python train.py --norm="layernorm" --norm_place="pre" --qk_norm=false --init_std_qkv=0.0631 --schedule="wsd" --decay_fraction=0.826 --final_lr_fraction=0.0 --max_seq_len=1024 --max_steps=2236
Each number is 500 + 25 x the weight over its row's rms, rounded and kept within 0 to 999. Layers, rows and columns count from 0. Numbers have three digits each. The size before them is the row's rms in percent of the matrix's.

# layer 7 MLP up, 576x96, rms 0.222, rows 335-475, columns 48-95
095:490450505487546462465541500494501514490497462534508512474474482547531493512513518499463536500486481516481469474511485552507490436468526471520510
095:486494503482509516495503491493531494501529456477499530551530544539516510514484511511510494525489553530494463488507499489521494526495501529493506
101:535531518493523497493532501506491469496512476495496486506521510558522478454465488460520479507498485507475457477549511503489477489475487526487513
102:480487475475521479466520502484445531491521526549492510505501462503500542548480515522505515462520509543492501491498498501517516498526488501508429
110:551507509490481560485527521505533502494515526480460522531477495521517503491443545533500492480512508543501473475489446513546524517533487512507500
111:477519483510494498526494476485526514485534503502486507514494514482487459465470532481483528468516483526501448551498482491458517456519507526479524
089:502474522465492480463455522486447519489504489477469513457509518524484491498478497537511477511506488542480491525495487530495495514495507553532435
093:479494511489525465544473450460506512496505520495487490521524493491516510522491480501535546530525493511478479554471497494497505491471480517535486
100:510527513494503479517516480480497462498518493553520489455523513509514488503488469544473495441494504505467465505521490479511507444476519490519512
101:483512543482527526546547498478507478511523476514465515513506488458472544536488495492493524482500519462458473490496479492502489490515460518507466
091:536538518490510515535556467505501483516542469498510466485478502525509490492474490488516502479501486478479472496501479505501469497493534496501523
096:517464502517510498482516505499507503461525509518518503535531481535459504496492428531522499523510534476517499488509502550497534500487493528519507
108:543502471482455516506558527469499514526454473477546526472495490507505503492495514534482566503520485521472500479506512526537498517481520514493472
112:510479451519505480474514504531504516532499456479524511492478516491467437448488504479443480481471500483530482539498512504492524500520489507492531
107:478493502503508472567501513450483496491471472457479497491487519496486471514516546502510482500520573532461466469478493489471490503494478525506560
109:515485495491515495504487487487515530493560491451503538537528540495508455469503498475472505488479503486500472549553513522541515515484513492513476
100:524483492492510466497510517519519483485498476486498499507508492511430538456504495494508429511519546521501464538498476538502495494517457551529473
106:517478459473472471463483488527534499550457494494549486516480499492444529522484496479481514555507477514476537522516528469461494454482521479509497
109:473457483526476481496466510480472526467486525546511460491532509505480475502548521510579496512494493496525558492482509525537517488498480485491494
107:494497499478519464453482514498501506474510486503490505504482511496434457540485493481496543472492483558479516499497516488508519497471510531511499
094:494453474495497500457472537473504523508512513504506525515495519474482520485499570522510548481521491496479480492495505559489506478488461511499525
105:545480537491506544486551511529497534514510500484498472472508521493536515514490529517532508500504512556518474539513534481505509490510491526478520
101:483513481505509496504498535499451533492526498499530524530487484483502522498513504446442490504486529484508497519477447493530496517477498472457503
094:489451480457513474503494517505515476478534505488512508535481478496512513507498485505485512508488442502490505498567506478511469534497521486502476
099:490515460530498501537466513502479522498520538459504515537503496483502500473481501503530506478527534529494483517490543451497493487504479544495539
106:479475515515532539514521518531488490536480504464498508517506532492571504523503518530492486495451462554519462486501459479533513472492519508499484
097:480516450507487502520496515533506495530505510481489482482539520480522494518444462501504487483554487493482476494490552502481496535523498475526493
104:504459457494497511499577458558461470519489512548487515485503519470495495537527512499516502511526502510460498494549496527506513497489478503520481
092:436491499535485496496506508501472492465515521511501482489520493520500512481506467512559533481481450565527476519487514526481481513511465492506480
099:510512472514509503522517475455459503462486476510521480490490513501505522520484541529526505522500513502498496493551490505538507546532497441484499
095:493492463543530543501475428505512502462527534514475504533517492542523512518510463480506523503548498465506494507540483507507496524527548481482520
091:467440525535504482501476543501472468476513495500470549505465484509456505443515491486491505503523518531553521463454503522508540484480501481499486
090:535502528475485511503473490471521508502451524518505516523475508481503500489542483530483497465507486482529493493522545488489475554476520539524520
097:520487477520501518537483496479493500541499519504538475491483506491478521483522524471529532513488484523537527481496497495495539505526453524452516
092:505520542486521501480475470504500501507492499495475488512496472509504517498449481521458502499514481517532463502525511482531481504522496483481500
089:539466495471543529506524493477493479487509466550503511505467519529508521500512511470525520510528486523512512507534512563530487488513496483479508
096:492494520523482435453449516481487491487521543515500527470498508503510527476498482496566494518443469493502501503476537547484517507507505543480489
095:484537489508502506505544507440498503545515505512502501555488507570471493487498542505498535475476544518482534509482479514525488469456506494526495
102:521473494506458520528502534481509515496550487500505491509477513502498489524518510512472478500480492576497503447505526524532539481507502561502510
111:503502468485525455527493515465485498508533511553488496478495500477505510480487512479504527489493473523502491512544535478494481557510485494483504
106:486516517482527505476499452515505495501504515543496498534507517483472473499504490501543493467483520539473480507540456469471441501478502520505542
106:496487434501523502496472504531497467482488463510477496498498499466496492499524489475468488513462504523461489539481463516485524508500519470527447
098:474480482535519492503496526503482504523513579497522477513492465527504446504493494547483504499512503507502473504510530492464476460487482467492544
103:472513459545530500465469486483484496484465532526461460514479492479517468499586508543528473510560522489492498546513489487484519489506490491506490
102:468450482473501489437498519516488496493509527506472467496511493500520421516489510533515499519500561500475524561491501520474517470492509523499492
094:503514511504483484480503483556483482502504499516527466521471576515496475507500523502506543454499458499506484488531509511500508498475503490468503
097:553504485524528485478464470480488461533531486514468477525489483553481497529543543507511530515560491496465459497484516529521527489516517495458553
089:512488480483557500510467484488487491527560495523534466513501501435521513487505494469562482503528487500544486491516493475523538477490553519473524
100:488484531509503514520542512490477545503550506550496486482468422470510455509486522502540509498526499479513463502481522484504553475519488541483478
099:472457532482462461468513521522513448534509517508506495513472500479503493493523534538507533502508511549495463472554515474478494507474491536524507
111:464462535496499543502548488506508520528511483452509510481494477490455495487514505536512520518472497492516476488490487489552515496498496540483505
109:493472487503461506513543443489557508516484513527522493510518491477517492530516543491497507484516468526469507510473502469506492539505525508456468
110:481504433532480452545501471458481512499485505458513537529502473501499468468525498536512531512537473496466434490474507508526493493527497491503500
101:495508457499510526494506472481493470536562488506476485493538463515526532516499490525479503521502508500507527516491521460497484466543518497487508
108:465470496528496508561482483521510461518490520554495517445502568518504513468537497499512503464528463532521528479493534489523491485514486525503490
101:498475478529538544486523470525476501516504524507501461511533515514500518493513516524514518501485458540535508485546516452507528469512494504504512
105:521532521519504528530470516517488493450485504528511479471458495488502500488540514544473513500491496489492487523508481533506492477477490478496518
095:486510500489525498467477490485561507496489532530504466539516459481522561486518474486520473498483494495522500492493526538543484467515484552477478
099:533529477513511513501537519465520473498508464504506483477471526514518461548508502456462532539499536488509470459485516458513509521464486546491544
102:546472512494527522505478497498582490542556484457488508539494462469510496479474493476512458508515535495502479540535507522485527480497499492482486
099:511465478494528526538539496540501498511517470518523512509485514546508495475484544496460479463503489525481471486467526490532493489524501515465486
096:524470519506492522469475487514505492495566501538453497495489488553475510530495509508472554499489492509470536532468501502521483470453442477456513
104:526497512498533521489461554548513516465513484503556476559529471519501516522535502503506479482475527494491511493542525493523495517508478483515502
097:533518488471492513496488554486477492486513549520530473510516522498473485456467463521540494488455494496484512503508485521554515547515551449518480
103:471489553490502520485495503503507492464514484501497558537478476490506529487529488486463495517509516471500522483488519510543500513487536513498529
099:522495543452519503500515489468468502480518481522469472486488492472449501506525515517475491498543527472469501491468519502464538490501511487507534
102:479494487494483512474492475540495508478498491466492495523530479540465514500493508530464507519491444511505537527510519492490476542519516487445462
091:513493539476495496465516530496529528478504460488537470501483495496491526497476486553530520498495520477502472500486453501499554474496526513516485
097:502517498484483507512507530514511466498504499489514487526496489482458470502497509508492473482488496543502489521472487489545449473487487485470512
105:497496514513534524537532524498460483500521498454483487483469523539490505451515512523555504488520525504517547429525480504481467475516519505494541
103:534511467511511516473473478474480480476511564538461494524543500485489484502464507519493495518502473500531490489490481519468554523503516509472513
108:492535487505518520476514522536514512474501475517513479520479484514506504497471528511568534479469500486509480521528480461499501520442503460518531
099:482513510504472525477469498501520469506519548528528498475475517490517477489498508496472534497484453469508463540500427510520493511457516506471515
102:460507484477492508531520506462469505518503520462518483483481520486501492523535508467506490508489452498467508426492476502477485469491463473499562
099:502521499476501506492468496439514488538466500530498470507496506519500541541514523490506491490508415542468471483495519470528488518463489501531496
091:441458484492506456452480493514517486485472503530464459534487514484519453459515530504528515490539556505484505499485492476494469481463478530502541
106:542483502489506499550504493482488492497479469502555488566502503497453476484501543483477506485524464506516527506512473502497473492529512525515534
097:498512503539554468506472469480525489502499504520537510485504537482482470489512520512523484544463526503458471487492512474484479515524547492535537
102:503457508523488504474558544523523497485539469499528519515493522521506529478501534531491441494556483534503468497488546517478509505522537456502547
100:566481489464503483476509476472510445519463497530519515486480503462476533504542527455537482462488503497483513522472496490499497464546516484511496
121:511496529490538474478513465464472471497515507505518496532501502568480498528547515482550538545471489548506499503503477478503571454486501475502499
103:507456487511546492514519489465523520509550499465506507479523564486463510517484510500501525482489500491532507483518507441467517537464475523484524
101:476498493491487535539456528518506535505507524484495498539490488511469527504512516469473498504496531501451515504481505531468547479484485517491499
106:479503551468521505507474495527504516497536515476476490492516529507509552504463456487513488482517492555508518476463507507476506493513475548499538
100:497461492488509485492524504494488552547506484489508488472479548500512492473496496519517545529533511486500516500506458460483463485512502558508474
094:489513495462520528507497431568516517497522526520478493513494479468459471513455504496492486506500477485517503511514465484512530536524474539516510
104:465490462547467488515510500541498480491515469474487479519489569465503463503527482522529465497499497489528494497484491482492429490454563519537507
103:452486505539497470474480463487491469518486467504514493511503532523531521493489514516510497533496461577497533504541473552496539496472517518512523
104:492459481537502504525531502536465489451485541493476530470507539498526508504500484482513487492491528535507487457501447488484480501536503508501563
097:489472475486493477510499514526499471487497480511477512492509516453505476499526519497515519544456456514480492535525533523522471499493472490441509
097:506522502519498521501503513522485482491510513471503477488521511493393491523509463466500491498460524493464502494469486480518503540520501480505486
093:461496537512522497492465480479426464472462518504466491516461488555453531510531463520457539513477512488480494502505523491477482519525525501495499
092:493496526481487463510482511482452506537491493480550517506485480446524454517555493454483523537466492485482498518487507499496493478467511514474511
108:511525477466456508516510575502483491468492491500547505491500493519471514515478540486476538512451549512472451527493541505495569447471487509521467
099:516507523524504465511497487508541505523500502478470474525486469497507492451469520491490473453467521487505533497543498500524545521501499526492503
106:457492494439518514505511507524508480467508466504500459487493471522494522515524512509471481515590460497512495464520514486516498496473542497455476
099:492472510494527484539570506545464507502505523519496436517482479525496502480510507522489467461485511463489498517515544498495476545493477503488503
108:481501474524509512508504512506488485524501492516526468543535450523524449537512503556519502496507509497550474500467492444513533522526499473480497
097:452515471510570461493491534513487472464516480463474544512528544500495511471528498484472488485491549544509467508499471507517498484513489479506485
103:546504460501582500515514528513503491522496531519485462566478459491534530499510488504481487483497518487497459472532489516466514480508509493494495
105:535492445531538558472550489477495487517482501511497513523488497534456485489511470483490506485550488497479449497509501506511482493493470478529507
097:492517477476492435482486481523545514484520516516507513509497496494467469500501560490451492458529474451439482483509528537454515527510557476470511
103:557518506528510498514544423526473500510485533548500489488505500519506506492490520494517487459468503557521520521519489490505528486495500473505471
095:480538450518519486470496481475521505492495526502492461529499506473538468479471466549475463482497503525467511481485505513535512461533495504548515
098:499489500528488458481487484461462477482495516518503497522518530495500497473560465510538519491446496488487496502511500521488531514556514484491507
095:493514514462504547495539500513460506559537516440472482495472474527470499557488514495495510495454504522520504523518509538490511514511470483491512
098:501520522523524509542489499526506483507520494523453422503488507494499492476498494523510507494548494524495503489508491502513471521516454503483484
091:499515459474508500471535485469564506457502467498531489480472553487442481506522513524529499518516515487540496484484529539505470456526508505489506
113:522471492477461537506459551517516499516499546505484496488467536450521493485502497497455501501524503472503539462507535501500513524485504483480499
103:492481488533519449504481503509500509484517499465500517497490516462470468474490459477488500521563489521547460496505553508498488544499517530513490
096:507511488506523508493478549502544527517520475486466507494470494480492500526547463530483518494490555519537489478532530461495515487493488464496486
104:455460494518498474473497455537476504496523507558555499469490500511523519472539497543488494475464503521540512460475474480530537534485516516534512
096:514531461495452521485482492465455495505546546480477485495509467467470491494506533498520508491475491507544507508487529450489459526508504501513521
093:502513488507485491525457465467518492533520497507486474531487497506432491469496519437457493508474515489535517521524492489459533532527510497478508
099:556515508499526511489503462496541536506505523483528465517534490551518466465482548535513514527494516504500515538475486488530486516533552512495557
095:528484507477472501472517477480457480491496497507527521526482487480497486473522522524493529492498517450482522502486496523514502500460533562551495
103:501467477558500528484511451500464503523503554502447496545468520480554530461511521485462517482509552507522478529503496507499512500506501479489546
105:451525465506460538442427468505536499516480546476490453501503444502531491498521553479502483456468522477445475479508493495485497487505516517480526
106:531465485466535491480539519473483513505496497478523435501492505480468519488507469502496501545509540520516487496485524536538480515504499507504529
094:505464493518468525508522506526471477563478469519524513472535536505473493489511527502488497500470457536492480527511444513553463476483511510500503
107:504474468492562487505485490488481483484519490520495505496511500500506524483465504523487462547494495505519514468503502535559464496472485556505525
095:484504491513496518448488487477459493502544539495466487554528470524512499508470496475494544560507514491522562484487514508517521460490491484522484
088:514493485528496437465450460500475508488495479493514560497464517506510522508483496519488541474510519508499474515502512511507525465549484437454505
095:462518528493493523462493499497550514498538479482527484534501525475501494491509539496535442549520499483521478488508468483460492532469500523503512
098:490465500519516475536462492503455513488517489506511502519528507531497523465529480547487495498524492522576522487488522513533555506515465522518488
101:473525479512508491472492486517468498512505466509453472516504526516481516490501496533507499527501495533484469525534450533465468483520449545504452
095:507483498488512487494550516497513496493494475523520490489515527478502496451506530530472478478520518475468508482478501481498535492563536524504503
097:538514491504492493529534505523497500534489495508513546516476483461478492445524516476518470519478525524522486500471529435536506496526510488497508
100:521514495509535483523528488497504493507509507550509500476523540509492510495456497509466525471499497487468504504526459458532463451511469508526517
099:471484472547495519487513517492468523485510502497476498464509512526488492456530502451494531507498526496515482546474521488498509511489478490475491
094:494529487499500508507503474508507504496493468549515469506465515511525483503547507490511514499462517483491493544489516494520475466492470504478576
092:511486507483547469495549482534483437500512511533526454549527504515490466513466512534435498498539481498488540542517502482482475488491533451473506
103:487476471501447479509500487509530520515496465497504488499525507519508507500490499492532491493490494522504466523512519495495498442491526563524493
098:547515503469496476536437529506533532483518501531467508473476506468497466462509493505477507495500472463519515488505537516509519538497490507506491
095:506482498504477532548489514554463528512473551455482453477483530534492519504478517479468504513486513518508492485501521511504494481481501502484510
113:525504494454476464500465475519510478494519519505490487469505526538493436520502519505517559516491529549531485549535469490493505493529523486510531
103:511417506499490514455499548491486497477494499510491513481516444504460497507523517456493510491515542539475525528488517492471509511452549515448536
092:500491522530508535484498486514480525511514513518529525451514458504471521553491495509498497472495496550507481516504483524501491489532531490505504
094:493481511495531557547512531487490525493475516499502463509483505506513495507516484520519487532486520483483496522453502533542512523482488476518518
099:481481499491506498527520466499483503503485500508473469485492482516447492436543470509515450553488471567489501475501537529486560459501535488508514
103:491479483420543507482494498509468551504478535508488444535503492488471461563512532491502499475525479505469517493481528483524508496485491535469500
# layer 7 MLP down (transposed), 576x96, rms 0.209, rows 335-475, columns 48-95
095:516529518474496493466480531506505508479533485474565500469510553501534502531475482535515482511499487533506509492472500477475515536571461479481476
091:497484521467493490521511520522536501523451523512504503488515493474501528507485518482533453533503512476508502488525484482484499438513492524451530
102:494474468467532514500503477496470473555495507540503470452511472489491510510457489550500486504507561487495547477500497468507491458552514491474474
100:472485502485467492515495467466523539517456466489545525474512470535499522471487480525492520484480504490500500526494480485486532525473522555507531
110:481497482482542509482497514463550494459450493501488492492501512507507489526471479536468528515498506499492519541554508493533506500501538492514476
106:452541524519469506483514496510515478540496499519530548521532502529477502556526454501512462514502497488526500486538503498479468479454472487466491
097:494540508515503494488492511508531516496478486484531500517522501463489515477474466491528476507550467517478526524495522499496512488509501435483512
094:521464506497501527515500453506504468503538437490460477538492504485578508506504468487510544488497471537516516515496505513497514452437518437506512
109:472514490481483515485513523499491499485508510508515509516473483563496496481465484544520508482490504499496471501539431575469441467486510499488487
102:536512480473495502536477506531489503503528518473492461514508518502469502518465511520476515568538474520478496540509492504501500481539470513499466
092:511546490479507509493444505549486507459473530450450476520523507542479466467489476455508493489484502474513506496499513504519485463455528451532491
092:483504506511498458503480499487520503519473475500503509513493492504503485491542541495494503520572539514473492510513523487484464474486481493474509
101:513541477467464500509546535507523517494484509547511501483467545519482471505475516496526510509512542480490506481488456538473508492510519489455466
105:489529501542457488490537504473501536477495511522511505503481494500522462520463521487493542511530446488509534491526495495524481508504514511538500
125:501517489516560465496526505548547520510506504486508437421512510504524470494524435474467479525514499486508473477494500462473535531526517511509512
114:498523492451498498528461500502501483496476554467496527500525512483515482483495500486491517505489481519491498530476510519455480509478490492467517
104:478542474518500501526471493512479524525488554493470472489486484456523501519494524502494507478488485481478520500509507490486475535449545430439524
098:467506484507525496506507497506495468496502495502452516475541479489530493527522482505483491433515546498510508491539488547519506513504511495504501
096:496471488489532532488517539477479534496481509543504522533545480512523475496477500554527484485468510506493491529524486515453480469495485461504527
117:503496501478481489499445480507477516449500545491507479474490520524519464508470523505462548524529553520464509515510517494518537500465508479509496
105:516540522516489493545499454504549505488486485494450479495493534576537514491448475480481515500484496492529505534465509483494511485484525508508432
115:488498487515495492530480503520498515518546470507535511489492491478483518480444498581522488495544484499510527492547493467504453499511533513512502
099:474508510473492489465510547518514474505518480529505447514466497487510478489516494504531472496499518547483524511502515530499536484542518518498499
114:502454511505478494527477502518489480483508470476481483496501490509544497495523494524502509540502500489505479439515504469512506564484457479534517
095:533487508509483500512486518505521487514505508515511473523467529529504507480528450481444512528522522493482509491473494585507464460541513480477534
111:501463513540502480450501483480502488485510501492477516522518488480494553478458514526498507509493553524508518498513500537492530463466478539472446
092:527507501527482447503516500464483534444453525477508514517466539503533529459537503499486495478477525489504541532533490513481502436524505507461487
110:508499512528513518505472484476526472437471470504512438503497530535497453496509490542492484498495467518555527538511496462535490448475537486520517
093:482486498453472521468488517535556534493474496517513537496538503504516498467483503501496560485505536536526505479490465526498469522509465493493489
099:505514469496502507501525551528534502518495490473474487523526444505527498489517481429474486452518486480493440502468526514477446503476503504468470
097:521474516517507489515532545487501463524480502511508509480437565483476536480481511498480501471534522504491533517488509484497544477474522484474502
093:522537496488513481494539484479542489490476495505504456475492465499493491487467475504481510473481520523501534526526530446521532524551449489541456
091:528499520459513496493492481521541509491514503485503480503494490522466507534507513482558502515466482505516539483519474521511529543533505490465542
103:532510518448496499510494481458478513517498511468454547500506501493534465509511468494527501467480547458479483495517502497503511512429503479503508
088:518484442501462491531500504492489533537500506505468550460538519488491482460478517527505568481500481501520470500467485481492508520482536509522477
095:532544522498499496523504496445530520484488480457499489485521512485507519500512481488498488504512517480487569488490500497575512484522478489538528
093:550501475526498496508531513491489506537476472529532454504550482529446504514480509476519476490525519542488456478500498487460497462510503517502508
094:506479470509517514489518525516515501539476481491529522469472543486507565503505421505517495535524466532532491507541499512505537483463484471514486
108:517520468529525483473501516497474497495449517489486499485516528506521491471518489454496511498495430533545434503481501525455497510464467451506502
097:483514539485486576495545476461485508503509519482481509495494541489496523498504542514470494519499509492468499529476501555510477500471521474489462
107:477483546487447526481507549476486469510534473494502552494498478513502493496485482483526480473487481477511484486541499487496545511523447492502505
099:497508470513489506526520485534505496497541502528499510542511501503521457510544522525501529455497509480470530502530516512493498517519436551451500
099:486556507475508543506481478499464481482500494507488507530531475485446534500483425481448505519455512534489496571478497477467469514517520522519489
106:509542498456493531524546507528508485497516481484497511479491526539536532517502493427517504486426473500499507515502519486525487489548476494499491
099:468498503518441509523509496536495507483467491481480543482523524545460479487481524507488482489476494483508510493495519528529446445444496515524464
099:516473482491522518487491522440548507505504513537452473497548470495511513488518470492487497542451465501489555506494489458520491506526488475531510
098:481529477507498519522547531520481503462498481493494477435501537495511506491475499482514507535497507462519507505445502456503446490560528442513501
088:518475508527496462469515499529500479494433507483480524420530495534544474490503536509465467505488521512492515490483497542538513532516477474509499
104:499496487552485469475476434495485535509508478495537489498485500509473471491493501530510516492536489497514480481540538494490511500488479507486492
108:493488485557498517497521505534480489493504518493501546491508459506501500497496462478527475524488444514518492476490480497510438471497509472491550
116:503510498514532523518493485532489517484539519541462470562494502498490456525521502476511497496468485512522511526523508507529503467515473477485508
112:514493479526513492494458544510462517525471510497509516508501512507481503494478501520524542534499556495563517505524485464509458501554483497518463
117:501502473541510515503447507516532488516518473495460452503532498478525507508494532502477512489533542542525533493514509475479517484473498482583519
111:499467501456485465500491463527483492493509479498483470503505511481468483522494513522520572517527505476514498527529549504470482488523501507484517
102:496448510526464485518512498528517514507544482512448519515462476472479494481506520489471507512509466528544502527506482492493492503486459481478477
091:514518502496467436527521518518540512478471487488504522488467472476522480560504491469486482462478538460470505506457501579491516511483505502499510
104:496509494470505532506522488487534512526489497444528504573508494537476491534525500439503486518523486447508490464458537509517473468510491491494470
107:471497450471495530514454497499535475502489491546508514533529472496554474511526496506508482492486487485532520477481489468520480485502492468477508
102:525502472537496478506495487511478498513534519555494490489472504482474548473513477546505533449515487491501457532510465516537489485539475505467465
110:487450467523498494523509493548509455503510509511505474472496503472490512460461476487523496466537464494511542439536521510492473497487506516500533
122:531478536475538518450489508503508503483464480478407490499521534515492487482477502483484530475552515531495485480505442531559464511495520493485492
103:481503507515499471513489496505471562475494494476482521475569481504501488525534498491509510519470482448543516485484499520478484489489514491546459
100:463475467468540507453521488566518509543514510513488495505525472544501495515496478494475521489525483518517483476506500448496495550507464501522503
099:531469511505526500514491508552517518520497445479473504452505531506529499527528517468474502483499504524489516454523516508484492517485488508506526
103:509492464505440484533502470488492522552481504486491504518495532508506503495504504519520461462522464495507510522521478525505493463518497523491514
104:470499539540484525466487501495536460516534532459516522525496502427513528493540492469481501516456538493467518496501487527483473517483458448503492
114:467479505489488455426502460536493465495523512513481505486493469534535505470476512507517508487539460494537523529487464494478484525512502498454488
085:502575530473513503522491488495531522455489512513480488466495518487467513495540494503493478462501494481499531500508468446513491499485430454496514
096:517516523494505500481499446476489540531500479542512516487508521520519502541494480467534503515519508517470461505529474558466499537459484488494480
109:502538514492471477483518523513486502487550470446503532506481467532523498525481513538514512484489485488526519485533463520539502521471480547506501
097:480573491544511512484489505512507487527475472499489525505497500497557473496503469496459506491505454495523472488497508455472496524496473516516477
095:494492497520475499488494497511455525501464508505547548510463481465456530526480534450483504494514530507501529508484509538531492521477472505511454
113:491542504511435507459473467478517501543511488478516536497495464436543504497461511505499515509464500519476516497493447487470507509490535487500510
106:493525481567490518476522526507536517518505505512542517499509516562427478510425551452504515516505484490516503505486517506550524483513489515524465
093:491529451484491481510442495463499495486521513502512506505493528550458504472502518549519488511490472522505513473508493473542491501484466508484501
092:529509490498517468514517505502556501475480491479499508490475479512538498524476515454470450510482478502509440485442568504485469504527517532527515
103:547486498500485581510502494498519497485490497548510499504469525486503507547506523472495510490511503493499517492502551487509507485488514508543497
098:527507507506499503493467502518457490506469474478504469503491419467529524526454480499489517436461507515477517507485502511512533499501506477527512
100:496515521495527494516472505483480501497498480467510528499521505443503569467503492501531532518509509495479497463507461474502514508494522456492519
096:465503511536498536526497482523481577516509494487491501508473498497514491510463513481474488562527507458511437471489492484492514510486499500466479
111:488517491489507505526527511502485465525471465471507472468486503520457516504489523554516517492522513453483488495509489530499518488526538502477505
101:556523506541489458505528486470524489496471467444515497512537494533518529498485504496461529488492475523475510489507477459492462513508477517474518
102:483526471514487488531548521508525482512480492476547469555518469483510528519576496517486469492490490548477538489503462511529478506489532493506479
088:520561494474485500508557480565481478525420464516526482554494515517522491500531506491491505500484513490477483509498492501465515526500510457497506
107:508537496488485532538526536537464532514524487466497528464462511503550496464513532502470479496501462494455533491495496469492470484498505484521530
103:477517544523509488528473509467513522498509502509486523525486502500498500503486484500456490557508537489490505512508538521505552484538475483503498
094:465478511481539521519488550546471486449505486531497534474512468473517490480492487486459532489488520514500510481479467510507523501535523467529485
097:513510497462514517523528490468469487410514501518485502451538482494520473477517487545487473534494481462481474524477505528479474517545533519544513
101:489517545515461496511515494504542524523497487487465488514510486507478524525524496500475506511494520435552464561492511521505487497470444531484475
105:479494464523473541527469512497507526498499506519470539492483487500496480516504520488532517458517498503536499503513503545466482488451522504534497
098:482493483491501438428480477464494513501505494461484501537496502491541499438539538505451499540492476494492474482526491523487472459487524541483518
095:506489513499471482521483511493543529569489497429532495558527508508468513518456509513466501521513481466486484502520496525502491479523476500506477
100:489486481514513521516482482466466426508500491529494503526461565548489520484517491482502488502518414531491464468511512507509518501529513494492512
113:453531510495514489512539481548518503494511478537497483470503499489560473524473555467518489493518489453503495484481508499486502480480512495496534
096:487480487459483537546528514514464533527490519528523505500507488473502504509499504521540503503523461527488503507490457457468477502473508519525541
105:509462553466448548494498503511482507525546485511509529512546478473541484525483495518465497540485473468511548531551505477525480485516502501494491
095:531544548497519476483510534473514505520503509498514521497490493511503532469493502478540502518496482500537546513517524463465560498489499509481450
114:478527517475443515539507499518503533481473481503520490484514529495452538462484503480464489512535523501520536482491530502494516468501541471458513
100:468456472494451528502531493495508510493524426531510453511436474534507482517502467514538540536541506464479525514504521494499507476473508497487524
103:465511491470534523488478488513488508477527476458477486527473492543497501505488540530481481482502476470471519498511485547511571515519517514509478
110:545496465507530543492478498499473504483494509484565508563477478500484478486492508459476515486522516489518466525482528510499499507480491461497529
092:478507482565500507520458465494460473466505505499521513472471522456512482493487516476541539524522521539507508498469470488491446488521505481519496
101:475483507489508482529505510500467554495513515535522478518451502481475504488494491541518503526541515484485486471475491512518490493480466497506538
090:547490525507430430492526542521475505507468492503501491526456489509457500525493504521500535501501488454519479523511476478545521505489474511505527
092:515515497448541528478509434531554514519517467494475490465532518494483527536470501464466483478538499527457517529528509451498481473467506471493488
097:438542506448520508522509514500475502524510462485515489487488455494497491527530509505503511504444475508520528516527503504479489551547480460523498
104:516489490482438512491520462481525548504497487458543516492519532475487500496548485500506491461491473481508518509481563502474524486492510486463494
093:491511477507511464471490518503515491481483517484520528467550488491517544503470480495517502495544498490492484490511510513469506550502471490473532
112:496461516507539509469488537464479500466480495475512493481487512538496504507478488457520462514527497556515498574491496537500543499507506468519579
102:497524521502493531484455519519524505537537507505514485545516521491505531505500509526497531498472507516470470505493516454516522501523466481476499
082:496509484521551536502493520503479532462489540477501480485544496494563492483495564545503464520546488509519521495500498473531486515467503485463548
100:524545516496494504505525511496534506493511451474449502455492538468497522492524512501511479505510505512489471468536483489497526495495519480531550
095:480526482490495479475517513500551520512516471510530489509506545498500525462530491488490472482508518482479487519491511503460528510504533471508476
093:514538510476507467462517525541523525524500491496505473507479489508519519499522518540549510512523454509500494405494485507520490507448478478553503
097:463497454474519541505519474458513539515514495480494485506498495517527452494502481512484490507513546502516547529467480508501497484486531520515506
093:466533485491423515511566510536504504490489485508504445538509542466499511509454477501536499480475546472523512506503505468499505509442470505530500
107:502471469496488472485475513489490488474487508501505450487487515562520484544486495505525448496520510528476528455447447506499471521502498486499470
094:478529505475496483500471481516489494539477497501467505509518552522508503483466510482498529502504565482482575448496488438527491525479491492493522
101:519513534548535523500503486527511494478493486542559515475484532456522477589501472486482487505506538498478518475512495472505489492496469473469503
100:479533482499561462460498530488486532494516494468477493484486489498486476486494437519524498496503542448491525467482509483477504499475540518479497
099:523525483501515477516502513544508492494465529527481505505490495461501506504518464480490481491485492513557530444485482480486504497492526522535486
095:510553518510492488483510495479529485442467477463539504480479462484474483476537555506474515514484527489484526491533520469488514496493521490498488
083:460498512471547508499547508467508515511449550520470488513534486525501519504474494505524486522467481495480517489512506483520504527457486548528518
110:457513530503493468526499470513531510504508508479505450499500509509500484440485482487550507503480496526544539507502507455490479525475515493531516
100:496522534504477526526495480545493543541502465529514509456493484520510490530452484523535483517496544502518504486499534453511503556480501491525491
097:492505521515513458546499475469491458469483505439517497520485487457516519482485510474494483500500519477465507518467546479502501555467537494471502
098:525532516509465497494463480459498519507550487496519481512452493554482500478483520497530505513497525512542484502499546485512516490455470465518490
095:478493520519519520508495494442495491493494491508501519483489532527535535514473530508439474504541498495515512500497517491510458455493491531493497
106:484488446484461488491461509498566522508471500502518518501521491526490523500490535481496498519481455517521488570543473469482496524446463495507510
096:547445504495527504554439548506532536491499497484480490561507490462513509552489551511487517484506544516469504506516520483485504480491497515492518
095:474498504494491522485497496532496500502409492492517507525539514469473520519502485489540510491487497498496503533504543477522516492546500461489470
096:476494519532497525486487497468525516494533479487461488457495559497507500514535478501551494496476510555552484495451487515546519518483498539531525
100:524491481476482502525484477522511518510537494435460527536478514475539516487494567510506496514457493490512526476566494472497521461509493517483519
094:475470501506520496462469483510465525489513493473495482528521486533463549515483514491518474485466505494516544486508466507492494529502517485485482
084:513489509551495448469495500472476467514519483478481489549493495468498534516491472562516458534518458498462505484506493487493501517531515515487521
114:493465513526487509461452493490488485535542476530483481491519510537534477474507513526469459520540556540541470513489482517540533503534516489519524
106:489567532479508482456506503512512523512464516541524490458540524544488521497509502487487506474509502524437492531472471518494517511496500484531500
093:487485484490458473472483472494485516509509456476505503523488476492476537563520521527528505517504498465484494498506467449460502473501533519456486
096:499515500525495499476480495465522509478495475542496501492558500518472517493537496476484501544489521512535524482473456488450512493537542490517502
094:463516508527514462525462522462501509495496508532521518526513448481517505542408489481487545472497496451528542514517457475513447520480511502528472
108:501524523495486465524508529510502469528532484483524527517490494462512481493502486509492504522480447518500465545505460456490509514489517468449481